{
  "n_layer": 9,
  "d_model": 576,
  "n_head": 9,
  "head_dim": 64,
  "activation": "swiglu",
  "positions": "rope",
  "rope_base": 10000.0,
  "qk_norm": false,
  "tie_embeddings": false,
  "init": "trunc",
  "init_std_qkv": 0.0225,
  "beta2": 0.99,
  "lr_head": 0.00428,
  "warmup_steps": 248,
  "train_tokens": 518400000
}
Each number is 128 + 24 x the weight over its row's rms, rounded and kept within 0 to 255. Layers, rows and columns count from 0. Numbers have three digits each. The size before them is the row's rms in percent of the matrix's.

# o: layer 4 attention output (transposed), 576x576, rms 0.0242, rows 125-160, columns 0-63
# v: layer 4 attention value, 576x576, rms 0.0291, rows 126-161, columns 0-63
# q: layer 4 attention query, 576x576, rms 0.035, rows 128-191, columns 0-63
# k: layer 4 attention key, 576x576, rms 0.0348, rows 128-191, columns 0-63
o125 095:124131124127113133139115115126131109129125121114129165109119147104142148174128115114119150106127169106130108108129142121106142133140135136125139086169126152132116130110146112168138113129107144
v126 097:140162119129115142134121152156070125084140127114129164168102099126189123151130099102151122119131099107081146118120108146114146106169094110129148136117122117081126158145162112100135134127146100
o126 098:148157131156132130134137161169184107116103154108153141115155132159140153105097102125135123162112132142151136101089134118166166153102118157121113110133096100118120143126140126137078155124175104
v127 085:118114180157146157133131131114144131121113091143085093148155095175122153148131115160185104121160121156154161114075125104111140091134144145147152148100104137153166114140103075132119121125111105
o127 087:075124121128125162135129112156169152196119097107125138110111119099087128107115124128116156158138110117108123125084072127122117148110092144132087119122143115148108135160134149112133080131121110
q128 101:148129131158133116135140143097136144108111135085126137121118124112139109114120165135155183104165133144132128116161123165141110144139143151138120098147096131173123072106123148122150140127175114
k128 101:166138134123153114110122167123063158125135145107146158125112097146119128110148102180161153116178117171103093137133113151122128137154126150093150129122103131131129144120139137156140167118155121
q129 092:137115114163123103163117130123122110100078161143119165131126127178126145116133169118151158106136130126071154132139133142114148148078099105113126162147109138165098109127145099107137124089147096
k129 100:174135153150141133160111125111143161119108109114139150116111109152074107088108169166166128126165124163121090121129137189091102109168142115119149102121107121145140138090118144109143167111167141
q130 103:099149146078109177101113105151117113122139133134137096116155132109129143124125129126070096138101151126169138143092141093138116096132107130124159150122168105094158154134113107151131121145100157
k130 104:093086133109128130108134124130143089111158127142098128133159143140125153133146121104134141138078144116149115125126137120144153115145144107152092112126135129112141104165125136153092054137083093
q131 082:112108112109104119157143137117140119127126123094133108131088113079135124148139105146154164158147114116119116109130118138108123147149149136127161105101118159144117122126120158122141152152164141
k131 074:140101094167109168137148129146097125156089155131149119139105157113120149128143109132141128147123137124136143173116131100130129184137128119154107168099155111095112132147147172176121103133154101
q132 081:096112132112128178133097081124098115148205102106152126119161140071128126113085097140112165155132117092147079135115099117136102150182165161165134125135150108090142131147094095110134145159117136
k132 082:072156130127104125148132178145106124136121135134125112159113151114134138152159095093123131122059119134139159130143157111154162123117096128127120163084109138094117106149136154117099097132079117
q133 094:138138114161111103109159125128119158137133171081141122133135126118138116133121139131172188128135121123122103115169125172131145148167117100116089080117095148150104095125093148127129191110167113
k133 097:188151114148162134161173114150104127120082128122164103112095160093110115109146133138126102130146125123078107140120136145073125154129152132079153148148094127140119150111130166133148158124156150
q134 091:104124121171126148137151126094138159140173139137102165116150127096110131129134140111160135121119186137144116096134130126091110120139143121159104151136136150118089141160081100129129147117123127
k134 100:120140108096151140123129165110127124112110174133132104139149152112118115118141097086104117114103145148130156125159138131149097175081167151122107119092072106127129091126157166094096129134111148
q135 094:129137101125154114116116134109127164144090136097128118140094130164122085135172114118181134115122128131081100061153109119128125150139115117109090067130123150135124095094122153131146143109169129
k135 089:148149110121150175099118152121112119106106114144140103109091090089105121095120121113140101088159147149124100123103060149103109131085146136120113111114140123133128101151146102099159169134160163
q136 098:119152073056120093079134118114170134154146136132097099151136156145135120139141126168118092160117113122132149156113157098102166098154124152153107122116132089097151140139109133171144113128095138
k136 083:123140126120151151129095171113116103094168149163122122152123144119124130162100135115143161161100142150169117068129176147136182115110100123172151177119101159116132117142123098100140102104115161
q137 088:166148145142110114128136156143119167107111138094162125157068121078133122147132157096156139115145135134138119089151130127092120141161150107089135072107097162113122093099091136086115155083166084
k137 099:189107166162143139103135112130086130085115130139122158103126108110094134134091101171163111106147105143131121122121123122115156118161132137138108129117096140161116159087133094128155147135170124
q138 112:140144113106162136116112112137125133112145159077149158122064167099141137131125146115150123123148090141157096123092090107115158120125140100097158114095154086174143126145126130098142165152119123
k138 107:147116085136147119155151095125109126140131141141155102117121103095133169122141100134129133166067144102089162114102122117114115140069128135133144102130156167081138133117171123173171086136097094
q139 095:129130110118124115102124150156144143134123157076128091089084122098117124121118154124150125121099132137145147103139143149116108145155160135107122107179153162151141104109075120109127128131128156
k139 098:143127116127128146153129116133078137145142132149129116135123091138140107107131092140122097134138127111152142130122146134089110142081114133143155118123134103134135101160131082174193183111189127
q140 100:156108122117113072129129144129126168115146160148121135091133137150162079174106148145126125179151160127178146149161153152113098123172108097087129090096100129128096050112113115144095154129156076
k140 093:135173121106130156142146115080125154154123204158134097124152098112120179099138125129130138135126089117121092091112139113150160117157140149131108145135116096172115130111157096148109163122153089
q141 114:123096118132087150160160138143166133149140109147156125123122092137110096151128099146144146135145097121087144070094120141140135134089119124170176127171150162096156157103128142133130095165127130
k141 125:152105183157116134183127103161114125095123136137094128111161134161143172127122162137118133153097115114135160122108121110141126113099145117157185071106141126162097127129095112125128124128158158
q142 115:113152158103149165147105143136104073106107171134116101141111114129135135145114122111135120115096143095145157093129080142115108124151122125101162119132117166138126120133179129109194148106156082
k142 103:185091113153092133063131114131157136109160137147116134119162145147116124127116167135143144142104169176095128108113164126115139134137159141106101149104152124147149135148086147122135125108136122
q143 090:087134127132133143145170108136091089145159079106140104161142107145176163105132139102128134159159112149150173145132101096166156135140115114126093156127102088125125175174165150136117110105081176
k143 090:142102101145132109098105126100137084125169124137140140191120151114126157126176113074130132114093126149108106127127160150145117098118169147129120093140160147115166129076151155121130104139121104
q144 098:131122172105116102160145155110115108121130138083126127134117111104113108178132131142131097136143157098137141096167148167116088183189125123127111095117097146161140118099094101163116148107177108
k144 092:141142135117134165140124129140116180141103168110149121108108129108150095115143144155136155111162142121108128151131081133081108194124125065100124127115160111143128139156147120130112203110160111
q145 106:101182178141114111168151112089143131135080120160117135148142146069139161125083124111143138118149152134106116117135107140118096124108114151121127113123136107122120152172106105121108108109129108
k145 121:093131128141112073127148092137158116120163115136100128153138138124137114106100128096099134163122114117134205102149077180134132166150179050147144112110128145132119158124109134144123128131115097
q146 111:138144112111117099139083120135137142136147102137187132107157145095149131137162145077123157173145156092163149109115108127115149134115107102128134107117152117116151084132123120139135124132162119
k146 118:121137139137122141192173129149150095131151130118086150070087125139147140142137122168148164121156134175148127137111118161155128093113131133146137120162176144175076130120158131131097122107057169
q147 129:160114122139162121159127124178090138134095101149113125092116119165124135123109188133107088139104120093141067108138127147115090141107130122109127108138171086133175131109139114115108118080085096
k147 118:044154143092117112165145105127161154087141104151095198125133126112129138167144153124145127120106100119130163123136137130137113086097120128126119092108134100121140136137092127163124129135150067
q148 116:129185123093130144159142119173100149115109144101136156154163116130138172163161148141152114124140114112143158131119136101134136122165118152151131156148146130126125104131138068139142129142122114
k148 109:148145126131133146135131152108149162138142153118091128112088132110108119094103147113155145142090147173085120151130118139091141123149142087088135138143139126130122075167116172169172144106116110
q149 120:136143163147140146058196130143168151111117155120130117116120134120121130126115140144135108104137163147181112147114103110122138164133110131120119101116092132095095132120132142169113138128132118
k149 119:176124116130129103115108176145121115131109160140156140129137117133124060139109084125147103119138114102142106129129118076118151131106117110149085136126115087088111114138118070143124127101194109
q150 107:133123079102117134128089105105118119075115119076143132117103143146178098107138153089126122132111104116147138140140111129093142097131087195149149126131090122122135126177136102104143156138112152
k150 126:152134093105182107109107121155088089135103096101158137088160108154083173104140127158163140115165147146145120124130096141150108090160156110120119092117089142139112121136175150133134148149091129
q151 114:182128137155144114160103156181084106159128161110107157129133163079101122149101139151161135137149147146122123125157133146090125171157151105131102125118123155126161162108145113124141161090169078
k151 093:113165102146141126116158151100149164117146171126152137079134150116153089133089094128180137156159153087086124105145121124134144162078143142120087094075115136155150132136125141152112136128137086
q152 120:150135064090150085114160134125140135124153150160148161132102139092097050128132146110137135132107139103107116110153101144129153194115114125121121133117086131130111127102098144113121147108181076
k152 081:152091125139139127170133138137109157131110126146151116127139103155102144175124115140158112141147136139132097147109141101119126095099130123092112086096113128141130133106128148149120174096159179
q153 084:094111090134164121136167135094168125133165135143108103135105117138143171117134112154134137122096116133106145146109085102142150141108113105152122171120092134106129160132111132168138111160109093
k153 128:096138111120142109101109108176117127150119087153125144131146160109118143120139139081120125105136128139141157156143120099152105148135118115099140130155182114106139104162116163116138105117092117
q154 076:121138136123145113110161151116132093152122103131151078177097123104106134151169102124143173161115095139119103106165128096114142164109171130075095119123154131074121123146126117176114143104130166
k154 124:146107128120102109121096160154134174142124094141106124120089076080143114091159150153117160057160113146098134126135080152126107148137120144100140121100117129146104116106147084130143154113164112
q155 121:109142122110137094133125125155122160172125149073142145098120135141108076127121125151176154129155134153120124068156133161064125113104144111125153111088136148175127097120128111090126160106144115
k155 080:105167156148130083134158093115116151126134166142137160152109111118121131157166141142162087169133113145093079108135142153099082174120110144075112114135121117169128136124123117128145210161203136
q156 120:150109129086140151175138099148150175149110120110135139098130128157103156153139135147167119150125111125139113063085057095119107129112190129143159112083160110122150137123123150149072124120168135
k156 111:146124145155155136129149111134125172125128163106135166105113124055120106147122115123126133129130141128105125173133100126068104137114117093045143092116131077132106101121096156122109156125118152
q157 116:090135120135110137139145154088104138123122105119145081109114152120122119145113125144123123175118137125136113133134157140123089155175153105107128085129094118109095142123129120132164142142126162
k157 119:089127164133111112136126152166103132171154133146159109117114116125138142139118112136104086147152121115084135134150153153122147161111118101115125168134125200119156146114166098119102121112122075
q158 100:120118159134141140056122154131152094135135150117090130136089181145098130142108161109113129118127140129114120139137090165123147144135128136144091154108114139159157119152191129149103114127122140
k158 130:103127147129106098142107135148092143123111145084153136110143146132084139123130140163111120096152123134106124128139115103128118130149141100109142072155141134110151137118130101130144175162154150
q159 112:136136092135095087196175126127113135158093153125177100121113135106153097117151111094131121162107118140108137095165119167143089172118121158118119153143124176161119148070136099088104137128149106
k159 085:132145139105114121114119131166124131151115127113140149157123137129095066132138129120124109150171122130077102127137133128153074111127161112106111080105063169121187131184089097151111179106154132
q160 119:157135108152109152131091129105116122114133135141107136089090103138163146142108169143087113112147154131176147145151162125086096104104112137115079166134117086096143147140124101155146115130120160
k160 123:146128143162136160119135135102110157092160116108134152135158122147140120112097099105195107089100141161113125110114144126117135142134089114109142164165132105121108106140140139150171119162105060
q161 120:150137094164122117142188122157135138137133167148149179141119119125170093150147083133126144124115117120149144115075090117091116112115119107116144160151120109141093160128117156106145137104119120
k161 115:175088146133160169130071119095109143139093147129170108148165129131087124117120148097131112197085115101137115104099153091141156153099146109099175142142152139101127140111127140135156177137139173
q162 116:140105141127104155168091122110088129157096143145092102122151115138168111096128145128104086116151105129104091158139163119108136166128102095154106157146127123111200131125172117161081157112138164
k162 111:136135076088101140144132105177130182145183071146119170084133123145131141105149087122101079066127111166155123130124118140133111096130133100173137134150182126110092145089113144157121139173114143
q163 118:111138126108144123152091175129138158144110118103110159096170144148149163123132117111114122119145109116143153084137150114141143169152092098173162103123106104152141125132111093084135153117127103
k163 115:134137137144149112165147122088134129128074165146136142145099127108085118105081109161137127176113157114096106150113133156102067145122160117121119104126106127172109152135092097129122163148128143
q164 129:093121128166151150128103110171137100113161083131105078143149151122113178128142083145103126151093141143127130117115129091158098115155118115127118176171131147119158141170112138156135096144080127
k164 072:151117144135126126094080129106106141165153133170108130162109105142123106106068161096140098086166157139114113126127131143118144144107121146101169147110136112129138153123145121116148137115149143
q165 085:104110127144105136123135122133153141189150125143081175132109164158155133138088118171103102132095121100116134084105162131085085160156099107102083131126131098113138143114154138132119132170123116
k165 165:135143104132117153117154105146097192146140152120131133101154137093139128107125136160148130114166130138090110156137118117076081140123136105078135141164137092151099139094107136115147214126198143
q166 120:161079112105098193130127114093135187157142173073095117120126108154163137121113139126119095131110162150132139100108146119129119134133092117132117152105131132106150143115177104124111123082126153
k166 117:149113164180107082128113154106108160125163133091126118116101163164183172154134092098095143084123145110191073126143134092112105127110144118131074131113104101113123095128152134165140122137167119
q167 123:126082148102095149100182143146150174167153130131132109141157109134126161165135143128123099105140122165107115160121129065146129136175124096113114095114078151133143158120103154113130121128151112
k167 125:100133124152141140117122148126100139143138165140155150142153122116098124089094115127091104106139107094126113142098156161070148088147110106195136145112144123122136133160137127139183119133108116
q168 151:114129135126153176105128107135146076154146095148122127142154140123115171113119136122115132123099147106157169156110132127124127142118131168183145129130134074097151148146124153161111088140072137
k168 071:125149152164182105153109128140155118128126111146152094136109061134110131093161141172175105122132121171097099103109125167104121122102133122096140087115113170123147191102094126133150169124136143
q169 079:134097116113109106108097095177143133178129136175132157128127145106116121123131118123132110132134167099121135162138142156154142090111144146139127141158157127129160119103125159172151084112098117
k169 167:177130164118137142138124142123100188127096139094150137143100111124126102121107127160150138115159122144125111124147121156087102148104154113090128116108112140162121156119116151120130218142189157
q170 116:141157113187151105119143127114132113166086101128143125133151140121100140148148098114146160181146123170132095144128109113136118153114167108186147120133158139102129149138101111134176128122118086
k170 141:157128127142136129099164139160130162111124139137127130153141090143129081108102145160113108123207143115139122118132121139176136159137147100080134134096101124114169143110136120095106179122155132
q171 114:136138088164150117123173118098138142112087174115162180112108103151111120145137151139141125086134143126147107111139141160100107140106142139113125123083118128138124103130120097102114123130145131
k171 092:128091144140114098108079137108161169129136098114136130136129142132124136129173109096143132148130131167169112162135117152162133114110127147145127126143115136110126133096151143133114123105124107
q172 118:116149131166131126131111123169095111147107154133131137117083114129157117140156136160132139098120126063138114102097100133141108107117172158133156130119127184170104103095154150110114099111146154
k172 115:164130105141133120109128147131142126076084143140139101129124096126123080122144125111141140151140161145116128128125117115123122119144132095141090124134172131132118160125097134128169137140165169
q173 095:109171152119181125153185117114136133102089154182124140129126104096117142118151128191142125150161128132115149140131173159122127100132144155103143131146152136126165127080132050130131128138138117
k173 096:116115148100104099142138120141138134180133125147122116170134148150135110142135157144144097127118101115146168111108157107132100139128112084122157129122117099115133128127146158138111094132094116
q174 104:151103092098094141105117127123145141101116138131116097122118152114141139176144141134141102120076106157133105178104123115145144126134091135121136118122139143136101096112150124147118136123103155
k174 114:159115134097135113132115121118131138115135115133104141098099110149153126146087151166092128130119090167155109121120149122117159116139122101111116106137105105165134155122135120098147175132176141
q175 117:130132138135168148142126122109152133120083161142127129124120119144130108113160161148134138103128120158110158103144134125088132123105130159186137150146119110152115181142156143120115108112151164
k175 110:113128125111148121119132141124116156154163106089120114157154102149142140125098139102088150108101142128133103111141115123164121157137145142140154151136146169152113128115087149124125128180127139
q176 124:136093140113161146101106134136189115115136149151088153103150139142106123065112115118117116115139113107171127135129159166152134160141179172112136082102145154120131096119136135128117137105109147
k176 117:137146097119167081130140143122102171088098115093145132149116102132141111134130133144149100136152083147125076115105129133147120136149146113099107055104114125142128148124170126107125093113180086
q177 109:144136162115122143151113135154122125099072165141117102136162152129098139111134123124124172162088118114161108114126155134145120150130106184168121097151126114136094140130118149105171105100097139
k177 112:146098069109088147118131134125108149129159140150113112119097093126121103135110080151116128122126113128109128139128103115097111105139127157110136124095136145154098117122078130127121155141190160
q178 124:130148099121159136163109152118131136109082122094127112160155168110127123127105105178137148128146108139126170109138133122120095118122121112103084096151149088150150115132162112126115127115124121
k178 122:143163088111132118083125110104100134169170105117117096111106117133109123104124100069147127129138125108117098118122136159074123153137178120080111125129100157153100113102124124140139131130172092
q179 113:083143132126141101132116091113146122117127132166115154134136163112137133121096167155112149106103146078128132147125125141110101126115058097124142174157084157144117114141127118121101115099110162
k179 118:088148111126093159142101129122095146151138123135127119122145136148103103148121177101131124108163140158164145110155128098121133165173128119145135111113129102130160172128071131108117169115141102
q180 128:127140158104099138125129101130173106127117118148133095180147091122110134084112076142115135159123146138156154135149093112148088152142125097091110115112124134107196117124145117113104126094131111
k180 128:112126090128155149124087125089111153158122103126083092090134128136152127139126116141192127125192118129109118118143124109095106109110128168139092133133101118121121138163132113177137143095183150
q181 116:124160112124158103122093111099107141111136136176095103142114159103156096103096142141129153179100112165148141114126162150160130113114144113140140145110155074108134152182129148132147132128112126
k181 120:143083126144113134160138137158116134180117129093146154122119110138133141129115156113106133117131152114122144091124086118044144151131124178117151129166123108141087140083149165184154083128112107
q182 128:138124124177134082146129119146136127165122132136120128118121108096153132089121141155100155119117111112159102114167154189150116128145133126130139136163136133146130129141103146081082123154102092
k182 127:120140110111138108161114101127167148145125124134140107113139099105125085128175110119116123120167109117099108085109154127151117129105138118105087091101067084150138149101174120104071104112170155
q183 117:145118086107166125051124116113129138127140142148119170119133140138105132144147112116096090091097156111121085174158116139096131160174129098125137125128121133158169117135105081089123096135144119
k183 120:128127122137148140123129165096123180096079110050139128113120114081136123118115103123125119110129134110149138115127089172145110111102102142175108128128116152119139143152115147140154147151137160
q184 133:116154138107109121156107122122160135106150137090139130122173112152114171138114147145139169153147112125135126152109142126086120111107133127120121133136106062141085141163103119103130133094116139
k184 129:078086102131102129088100131133084122121127171148146112143104138143142118129117122097113099138102179135096080126133155137146166109133097134167149106131112172157110125114115112112157106132152106
q185 108:119124172123140142126140115128145113134109145160129133188152131135078149115127150111123165136157142133109151136111112163133088100109113097158140154140153181129115101147135115132150159108176100
k185 110:173144116179096167120114131114156171141123144120083135126110132182131122144130170155130096125126124099113152145133135114112143128147168128127127091102092098130127113149094102157100089147071137
q186 125:118123153078156133161107133158136152087075148137158104115127133142138118144133135113163105131097130125116160076114131147150123088143093092158136132161144127198160134121143094082121161146132130
k186 128:110104111150153125145154110175130099076126167125093110135118121137137122121137147153128147116124150089142116113138142157115124119174129118101107149135129160149115150165141114144140085147099137
q187 123:139113136133124132162105111109118071093127112107105135140125128160157147149144137097119155141135116133079134127136112141108141112101080165157138169124109126151102135119159112101143127129088104
k187 125:125128153149097099131086117132107123120162140120103166143128137186106116115147159142148119130120119149099124081142165115150138148133127103128116087081082149147128133137081094179146137096118114
q188 114:130124115114132100093153118106134129152100176197176130144094161092160094127146208141136161146118141107125111139158116123141127093131107106102142089107138122121106114143118129151150129147113155
k188 118:108163153137179126163141114112127096133098128139129136106194111129121162090121121150101114140101127124145172104120121106183160108125130177133131154125148135166118144111146081147118065114159101
q189 123:127082122135128159164096128165091108140135179133090100163132100136110165121136128138150145168117142091167135094108109152147126161105142163133128112111123120133101128175109071086133127111138111
k189 124:150160099169157153149127125115113085114091142133169102113149128133136123130147130129110134114109164182138082146107150120122116142122144103084106116095114132175100153132070139161174115144185148
q190 120:102133163092120136152093138146129098091117112104146127158087113114158179087115138120157088126122136125125137133119080073117133138107065150137154159101101137167145094130120137119132140130150115
k190 122:132164134117060180119174139124114129147117106138085182086159153120143150122116116110102134118132127158136135139141128103167158127154097113142136072170112115127106102118131112142113168143122094
q191 119:130139145149160082122125125143120147126136121122158092111182123144103150140133127100155149124120124141146143097144128097127141107126121168106138129150173167121144130142153110100152105129149135
k191 119:126114138133119154116124118126115091129121099140157106148108168093122106128087140138188149128148149102183117128150162166112119141111154114144125114113115161175128130141085154121085156121118146
v128 097:116139144139123123126071100119118122159171134153151096164132176083131129112118075166106126151157155093108106106124090101119103143134086096099149074107174136121133141114131132132127112131119100
o128 101:123100117178075139169161106133116086129095179122149122166129094146119082105084103188157090096076120138089130119080163156112154134100127088135177132132118138148101162115130095122140123159121155
v129 104:165177155178138123131105139085136154143113171087132102104152137107151100118143092119122148128112154130119090116093131122137142110124112116156186168185119104148118116127146135157127108127107135
o129 100:107132120129105129112125123120164122129143095142140100160094131104095113171103119148162120134108132116123146128177149137137078157145140121151078102124085161103152134112154137098130117114118108
v130 104:114125135139095182130135101168133142127125116157121120091098188124166143119131147161122131090197139133120143186101113161146104119119129095107121123132112113121153148144131146127111147103103140
o130 101:098113123147097137142116119140107113169159113155152116133130122115113088141136110128124128145107134152134102101104143126149135070110158113162157146133117150157116154083161126165125123142096121
v131 109:149125141156158151125131138133116130182136099092129125101109113139183151136126098112132109167108153143132101064106128098107116128206134147126136147130176153150118069100157144145114123077119155
o131 108:130100123137147130157113155126143135104141125150083108109146145128087166123153155147099139110075176075137094153208088106124100089114152142123097134113084148099123103098113178129158116108104092
v132 105:123109113156125112087133128140089124079089132073150140170184073121125135145153123095125125167125163152127116119126136146101107157146110105131101152120186111124143157121112141155107113101115131
o132 096:152149118129116157124112115147180142114138147136112121155122128153119121117138119134153130156179143096073127134201092126110110132141121096150137116132177126099166117112095110111146122141117106
v133 094:126132092141124118165183112139149155120157168147100107107145150128119122157156132096095082117151140080133117126118118133120159124155147083153128116119109148114174078114147102102133126131165110
o133 100:106113104078139102098123123131129144144122113106109078154125123119114110155147110092166149111128110135096143119226139137123109122131141120123094117154108145129151082124098128170127099076096096
v134 102:112119118128139121143097142164137105141103095118116085129165122142160147095150109131138139142108107128130067124085108118102128104128139156130111137146166132129125154174143116114130162177129087
o134 102:119160174123126102124143141104140111132130155156158138145110146136149084129164108147155080114127117138110143136128164136156135141102149141143116138137118155132159165098131133127098095127105192
v135 108:131155137160109119122117112161096150163104137106154148144161162117159139157123175082133151142116118124131154158123075120174159165170131143108145111127153102173115063094173120146172110089127130
o135 107:091163159130120120129097138158178137162165095124102112114079113148136139152164174166141148126141159082123110147158088150127125121133102143149124162093146154082098125163138168136151172097074125
v136 094:133142076105141127149131114118163135139130128121119146108104111116082161118121128134124101130111120079150118134148118158108129129107109122133161118172136170148117158149142102115133134117105150
o136 095:143110139148079150145121126125127106130120096119114138129117131143103084148127125128136152105110105157144150117057163100134151123149120123103143138106160124137118116137145154117146108095115137
v137 103:125121116160132150133109109125103119111125123144139152115150183157159130105174092177170111167134099122110143142110133071102144099138105139137144093119151109105141151122127154072125082104128122
o137 098:124106145147124137142137137110109143129097123126115105145142145088093144168126130103101122166143137135154129098096129144142106154167115153201130105110173120146137119172119146153113085141113069
v138 107:131171156115163116106107102181087138098119122091089102115184127130091167117097160127173143147146147101150139086159163115178138121105126094104113144127135101157140110122122155156124138127139162
o138 103:108076139083149149098111127137167108139089087113131132151148137110112175151116119120125102129116133135093110124087171116075137143185129088102149158117117105114129163112159132176144152124105124
v139 099:092141112130163146096140142171146133107135137169121129130103168091102121104117165137116110111117079127116170172140136126133147144145161196132113119113084099144082121139135129152111121159115128
o139 101:104103115144112121121110158159128141153102100128111153082153153113151167139104137148131097161118090118153128084123145157132109132126149128138066095144111123106156134117101161147133111136124131
v140 106:126096180135133135133087163065153124151174119136141128120091110088085108087141134105119145130131101102122157139138134079148130105137123111127145106088072115102151174123121122164137140133112143
o140 104:178178155138079150107139104132127073125135137144121111138102095145117102134140117166112142142116119095144137149086116130111099131105090110121124119103145130115171143109102133103103145133122140
v141 101:163125125172120125096160083145132154082109103151111101139102102177112144116153135088149161141127093167143152125101155171137125135080109089083117186132127138127094100138154096134122145144105141
o141 101:165146160149108107129143172101103104158119104142099149163152088108134130111093103161125163165116111122111101121106128109133148152126133168120145158128155136086139120136122124120154127129099111
v142 108:128164126177111143144162085126148127132122137079089138114144118083106077125151145121149138142117175120120154124098150134126100118127149129124075153167135152128124110148111121111145119095129157
o142 107:092123167134123117120073122130154128119138127135117144106103186064097149119140115119103152131116131119148069132170146108141102095122132119109094098120088132136137112130093142135154110101130130
v143 106:159112105153124146161122165073137131161110140153153086122139154137161157136127119126144134162152113152105115130171152102127100053117132144139128088139133158140129143118104134140154120158140078
o143 105:127127134144094112131129154133129145143120097091152084154105165148097104105166074098131100132142175099173094092158140082118105131115116116144109152128129121139131095151108138135105142140139078
v144 107:129133151108148107118098078174163124152160113132148136142121118114104131160140156127103087152163126139141133122138136116138151117147118118153144137128128173124155168124101075088123130118107149
o144 102:164102115145124188128138119123142136085152124107151168123106096120139126115125164150104146126125095154112107090118124120106153140174125101069140119138134131083137114110138142096090158118128119
v145 109:120135118156116123151113134129160100161126106142134128147123110149146119132154122173159155137107089119114097129143116179118116077155109109115199136073108140150119195148108091094146128164099120
o145 102:116192130168174108136130103145099128097132154151133108178127129155123095072176108154110095112115128158113125170063120110140123099087104110115139102120113114093106169116110150140140116127116088
v146 096:122127134121088131164103116161114118119154102124133108106094125109117167139094160131127142089141126127111122141127154127137143117093146176135180152107110118097106167133132090122121113148131115
o146 099:130180137121124145128109138125114140108131160110099100152135114132126079136117134132092125125087117118088100153092132130104122090157150134115149181108125162176128159121143149136119097136114153
v147 102:098168152118100130110122121135127135103125132111150114097136212109101126152176136084105130130131112148122129171101149121151114108135122110131091100150157128192168140134114137071144130129124098
o147 099:156109123142096121132157139106151125119117105116130125131144183124101174164114160106112145118110155144112098134184100159122117125117146104174123089099131140127134094114114140157133159105142117
v148 101:161109108117101107139095108149146117122109094148109135134160151137090121152135138116139084135134142131080117146124169094099097159120132077123087145158107088121091120086144111163109159143120106
o148 104:118100095089138134121104149170128147185127111120151132101102139115119134168138091098133157137115172118144130107153158150116138116136127117091117106129108150158091148112151130141090100125150090
v149 105:138164135159147123144154129127131134122139169136146109106156092148095107140111134133144100133104111115117157135117140165153095107101122164137127138129096073135107092123146105154166111094124151
o149 108:151112162131131157147078136169119141110134160109106128150129175109094142097136165118122187156085167091116128137201112127113141142124115138129130104135095149130136111152130113108138159118103131
v150 106:140095132103181097122127101077088115158161100147146149088158125122095127118147163145119070153128117117113143097098104126135153151102127114125173166134156138116130151135111142129187126114154094
o150 103:153128125133141128116125148167109100120071128151118122134153143111190145151159121120162160109162070089147155167085128178163096136119093156126141131142140115117114107149150104116141090085173146
v151 105:125117166062161160156126112153129159077120112147114133110131115141152169142139121151143127117117127140103104137120125110142140117138081114147156146139127145140103095105136065096123124165138129
o151 101:156111126157112134107144124113106119111134140128169097114164116106141152116165113080153132090172100131148172117062138173122129130138112153149119106120162098167143120157152132142104118143167118
v152 107:130113120092073122118100140129120107090112110136114076106137163132113135084153123098139136139130138111122136123116139154106130114116105111134081062146137163123091117141112114139145122106138116
o152 107:121165118118143152126124139117108122180108143118089114146160099139140126106141123123108146131119134130125122155136144171141131126085167092101160129155099156114117168111132119146123091129122142
v153 102:109122153086118127154126131140172136143164134161136126162096121117153109169141114158131124119128120155134116094166075125117120117098140101095137158143139155163146152133119136120155148109150144
o153 103:142072088112146158118097123160127117123110064127132130145112096128151167134132099068137156124131104160151109097079163109162126122129073127112134102108187146128129134122131147134138137131144094
v154 097:125146103171151154149145117149152144138105156136132154144149137111149114176126114119148032138108140124128151148120104146145110116104103160158121145109147158112120092131142101132138148117132156
o154 095:115106106142162129102070173124115159117104165126144105123163143165146119118097108110160128089163082092133145106202151108160155120140152122105125104143134117148119101124146115189126127112132097
v155 099:139076141119121153135156121108092138124106121157120092116113124124128135101168124177111129085119135133140145133148209123110149070120143136133088134133106147165096143124170177165119129129131111
o155 095:142142123144103113149127100121107069148133119127149129168155114092127156105132107110130159121093127147178119162101136177144126102097121115109120136120138120138145141104113089062102142139128148
v156 107:139111161139111093178093064135109108101079141152088160097138110160164159157168134099171139135129120096096117142096173109132133138118133156172116071109082104168131108136107131164120146100112117
o156 105:128151114158110119136096106132109151111160142160089113104105165115127131139151143143088157139136133127122120174167147129086114148104103121206109119119087114121125119121136140134144161115117106
v157 101:135091093119137145149105176097101129101106116144145115136167064158131129118153089175126111129130103149167119156138123130138113142121125151138150117145139135124103121137144142124151131151113134
o157 101:133135150122168085153167114151125150108137125151178108169160091125134126132128130080158107105133131111117149131030113140102163128120096128118139174110096122159100115122086128125126079152143119
v158 100:144149119157110113109129107097159142133112150145134128079124105131126162135131126120151130085126138144134104163065166136128125075119130119116121149139140132126116152128144111105135118147116093
o158 102:104156149159116112149130112082104145104114117138122129132176114174139104139152144158128129107134140099072111146085162134102148078106134126149142161128130143154167154143090085167119135124131127
v159 107:096175162110103135124107121105158151136134140132101143131127132144082122157087134105107132102149128075150132137136082157114153153184164123081119149083124130139115167153130114149110108109136099
o159 106:129161141126100065102127131137143100160126133144123128143123093136109096122121126118110095080173081119137148133114112127112132114102123144155106101079124115113110140135134141122122135158130139
v160 100:143129134165176114128084113121079135146145105091125133128124117124157134088080166108131079154159128138108103095185148114161121128113170108101111116110125120130111125161143114172174141139109106
o160 098:145111128121131153138135139172159130166122157130134082086140129133119120083105094096133116076117112107124121106167179123104088127157116105117074130100170145090172104137169125125144132102120128
v161 112:147100107171189130095151081158122116175122195115147146128127190088133106137121131113142140152163138138135126110123135143105104150120189125117134114124124132130107131167119101150090134092116131